Weights of a small GPT-style language model, trained from scratch on English Wikipedia.
Size: 25 layers, MLP 256 tanh GELU, vocabulary 2048, 1.39M parameters.
Each number is 128 + 24 x the weight over its row's rms, rounded and kept within 0 to 255. Layers, rows and columns count from 0. Numbers have three digits each. The size before them is the row's rms in percent of the matrix's.

# layer 14 MLP down (transposed), 256x64, rms 0.248, rows 247-255, columns 0-63
084:110125097173150097132134117113146177148106108157138162091172128128131130134135153127130110142143125133150094118099163092129089100093186121100147137106125144163149109116149128110140122103087090
112:168123083121137142137112128148077132150118149115142091126135151137107160129144150133154106157136138131151104111183107161094110130147159117132142113126093167128087164123175085089121134115106113
084:098113126127159097142121087202146115159153160152119164110111136149092124130143148147118123100146139103155122148098124122082125100132096082134146124167120117147123081110102120098128156138132110
107:137128154107126148124149134088093138168117085114141106137150146155149104123138134139130144058093087105095123102100132148147197104158102153126121116144113125146178119104127134118123138113110136
082:105142122132166167124142122119139151156081137139105162134101102123138101111135123132114158127105113101068136115115098158114151128138131082094111099120167107108165154126166126146117127069150154
099:122107116168117132149102134105155153150086144143162113115162149099108135150121129102106111080124166155101124101061063108102158138118103142124128099142109145112091130142133115135132132127099120
104:129087172081097099104112125111109135142093108085086164139124156136127147106102098089111171144130128146105093130130150129155133124158133173129105103099133123148098125169113135098141106118118145
103:112122109146141130140133132149152138106067140126145120077125104123153136145105086143137089141099130094164153135138127110089123109086109124084123129146175152187116128164163120114130120130099107
098:099140166150128115143104162133159128102083111113150136153146163146124154133171150137116125134102166151100119136116147137159099122081127139097074096125165133139122147179118123141105149163130093
# layer 14 MLP up, 256x64, rms 0.264, rows 248-255, columns 0-63
099:076139115098145108091145114077160142153146138156081149129139130110122080145100118128118110148163112102173104103124109110138122141150148159139104145094137159171120099106126156139130152138130095
107:117096185113144168114113117084080139097130109105142116164143161165166106132151107134158139132140129125148128121156106118146151183162126134112104153111122103115112165128119119122145114148123183
101:130119113124132106102075111126142105129156148145103113074142165097142149136112108149073129163139164145134110118175124123117095119172168115168149120143132141142144077158113151128117100121137138
082:112154152119110113114139148111083128087101106148174105147106099135168142136109136098119088116101115182132170171113102117121119132108142162111141133114137118098116121104122145102154158148081098
088:106118077174129106118116126131104078136180125114111129113151108114091126103120133148116121158155125146133114135088136115095074100088128131135151126141148126130140153153117104094133105121191162
095:113116128130096107150149118144110127131148186136127125122118173133190146145126082146122118130155153086148149109122119084126102078096151107111107103135116063152131120102125129128135160116119114
101:160113137141106099118090098133159170114180125134095103105098135153106087149131154125123160088162124144125136145091106136126144123109104135104128125123142135149123104159108091150076160168108144
102:110119145132148098138144108116140142125148120130122139148092129179142145163106162061126091137071141147172141126160151151116087129120096154123131123093137175144093093125120122140117132142112156